Weights of a small transformer language model: 3 heads of 32.
Each number is 500 + 25 x the weight over the matrix's rms, rounded and kept within 0 to 999. Layers, rows and columns count from 0. Numbers have three digits each.

# up: layer 4 MLP up, 128x96, rms 0.393, rows 94-103, columns 0-95
# down: layer 4 MLP down (transposed), 128x96, rms 0.37, rows 94-102, columns 0-95
# gate: layer 4 MLP gate, 128x96, rms 0.395, rows 95-103, columns 0-95
up94:502488484523522473484409517475521539506479523454535523473489511449477497508520473495500540498487495461473484510533479517509522452493486519493507511462512490477518481521480457522474562494503487505472539435537501503465512502511476483480483530534518517532453503535508536504527517523491563522
down94:435503499465480535498522458515512439490529531525484509523473458491488498474482504429507572502499496423489509527506534491479505524520481470491472502523489489479494492486516496489504473516489521483523513494505525487493505520510533525492496511476494493502507520483487520530507471484522435460
gate95:463484505523546487486535471454493497491486493475466519488468512498481463529492494504475466545484478510471450508481487437510546482481465464533496515492494506524482529471438493487487466470520513503486488517491497479499512524476530470511503518536497462485491513463506466535512485532517480532
up95:494549509520478493476506472542460495500487482501499483496507472535519492476467482486549513512533514462545521499462524509479481456480473463499512499482533511530534502501535463495518518535499488470499472490468478472471456480522468489451473521516498458534489560467509525467490509479479489460
down95:501511509519509481482531467498463534506507516479461467497500532494481501513533531519493497520481513495470424469487472448516538495501514441510511493509520498465472437472493442513490473494488520505516478509506478473544508526513531514463470479516512467468517524516493472517497485526495491543
gate96:513519515495490512460461513510519526495503521496515523498468487542511480475489500517489503524529483470508511454456529499498496471563498492484488486498465522483460486490501528477466481498542514500505533522504527499511537541517526532497492535515519508493475462523508509486480518420537479492
up96:498441531492490462513527510511482462534492517514483498507534524474473546516491512517508542498485517486490497567564483491488524494462509493488485523499504468515539454537516519497515502516487450506471482453481475502510473476528477499514504468518532478499549493468498498457470474539489482516
down96:494473500537509477507510529525485463540482504488559502492507484510517528426499496517497474516489517516501456479525494512424506466433531513485494520507508512493513506505513506446489505512524446518500499501537508481467475485489513487526480498518494537483513537484515499511483515527486440504
gate97:555464520565493484495522534504496504503521482531495458520506472517458523469477501508532485529525549523490488442466461510546535489497487515523509537481511528497479492488524500481481512515532433541524474509506494526517504496495530481512472534472525497461503486533458499512536492458493492495
up97:490488489451474501473475515479516495469461516494464517560497506471539464516522498492497510516498442504480453535502529526488501523511490499492498475551490498556499543512445529534537502481448543505488532535481497468469479498481485544479500484491521494558492507440534467534490504549503502524
down97:544482518535508493488508501524537529530518487518576483523514525509496503479485502487474517514489504513494499495496503531500527498500489472491546528472508498512500500468536495514459497478518489529513487511502507506514498488497462484517511519496514545525498514487530514507490487468502526491
gate98:485513537512553515516514516500507504531520450468501512456484549520501496500490504460522485506490516494548555507524464521453489514475503468520488461506520477529503521493441468513509480471504535510556484506487435533444532500508499463537500517515510498482542519510487490515496538559492476468
up98:521457526477537493539515442528498497465476472483511539531529496493476535466527513489478544520524485502486537459553492514477516490478521529525489476535533504491502521516457518504491456535445483540480473499527448466509487508473536497489534502476515481481497502463490519510489499481507538505
down98:467482522473519460502556527445506488488452480501464471526513508505502475528478507517511500528442512513534513499478481493512550485536494518524515487556505477501490478514457520494498539527474524499508536506480505500542511465503449546486523541517453471499507494506494500447461461487494488482
gate99:488519506509471494487485516507427482491515510523489476447498528508475545490493509480549461503496476509463520492487524467491522506541483507475509496490512497518466510507501481480494462469430520539528487499509514493536522499509555497525527478509479508466504483515527497506499484487531527491
up99:489491502515472526477461450500455495528497499507469482467481551497492561513509526493488466495546497553477528489464493465494528476516524499469529530491504553465469504480460508503469470475467513507537535502543501493491504485507480478533496491550491550501495465482507493511483515513492519492
down99:476497454493494510498517506496477473498503494494463495488475447533523492494508490486524533465464503529504524545478534516494485542490493494482534490475493519502502543513499494494518544504498519486514535496486507492497496478553495503471467490467443529443494497487483504475488505460515494495
gate100:475518486513510422558480475481471455503467447471483484467498524538507495535505484490480515480459510422500467496506459504523485490541509452527520478499484526527506548498458475484492548509496499484490500518495452508538503475485537487495477511531476481472515468504538478524496548528498483496
up100:548508475527507504459513485545532567519507513494600507514481460481527503543503531512492534495513483504480496525505542478530523472527485499499543518478491505507483497527466472539524500546513510539477474485512494523516490508479494505503500496503475508553486488498505517487487520497522543470
down100:516487507484480456528485501482489531504529454476564483486508582515486497453531495533471498484473519507491542494476470570482479462501502492534503511522506561533497485510520535525480476508509497498508500506465488526509517476507545490479498522511466469505518512521523546512476500502493505499
gate101:465482500529491500513510535510492459473524552481462500513484534495519485475529500528543500530497489505506521518473494465478479489510508533481495539512503488492543496540498521495483515505498512484497531489451500512523482516503505547517489487504489502491475514498520514543479510541468512487
up101:453477502511494505519490524497493466522513528461514498505495502472501541447513503484499532484498505481499517515494508485440497524516496502473476470507551494479541471544530504539501514493547483509511497522468476526492519517494497479503535514478567535472497495503509516519462529513507500538
down101:522483521496487531542491454511514469497541496505490491521484513470544530487511487489520533528547490470508472442505517524501458492488490532495474521476521488510502506466476493504521484505519507490492546528483513532510519497495494492489463475491505469496469504503542533476536533521477508493
gate102:534548490515484464466488487491518494533517473515523515492488483499474468461477509486523461500497490499516491502487523514529500461476552457483549520466511507496515525492507548465559490520516484497511517456487517533519532483496465457482528494485515513557525503501536476466474456505536509427
up102:481531480506518524498525448528512498522458489478501476473518549529523463479469499491450513478507490494468505524458472509538542477451500473502509549489455504517508513511527504512557522511499470533516496453457479505531477516496466457500497469531474517508515512500523479486484469472489498483
down102:542489517505518522491532479472504516497481501494488511478538469492516499469485499483494512509509511468497475514487485500502478509543465499510477541467528523497544517474554512469494495496526495515525578433496493507470515490511533475488491506504517457529593516525493456512490496503504505488
gate103:526551521489456489494503505459494502508529509496455550515477483488508463511485483546506489457501527548478488459469515477453530511509458491478531470545521521496489506440509503491525515435556540500468518485478463538490524496513528569500521491450499509492530507488493534508479491485520488485
up103:537437489493479507473486444502484543536481521502563488465505501470513505514479478501473412476512486466499500463524503535561523459510525472512487461474503457487470515523525576490555512515492518535533524505545494514477502484484516457484512503494487497507524510506502503477501501514530540517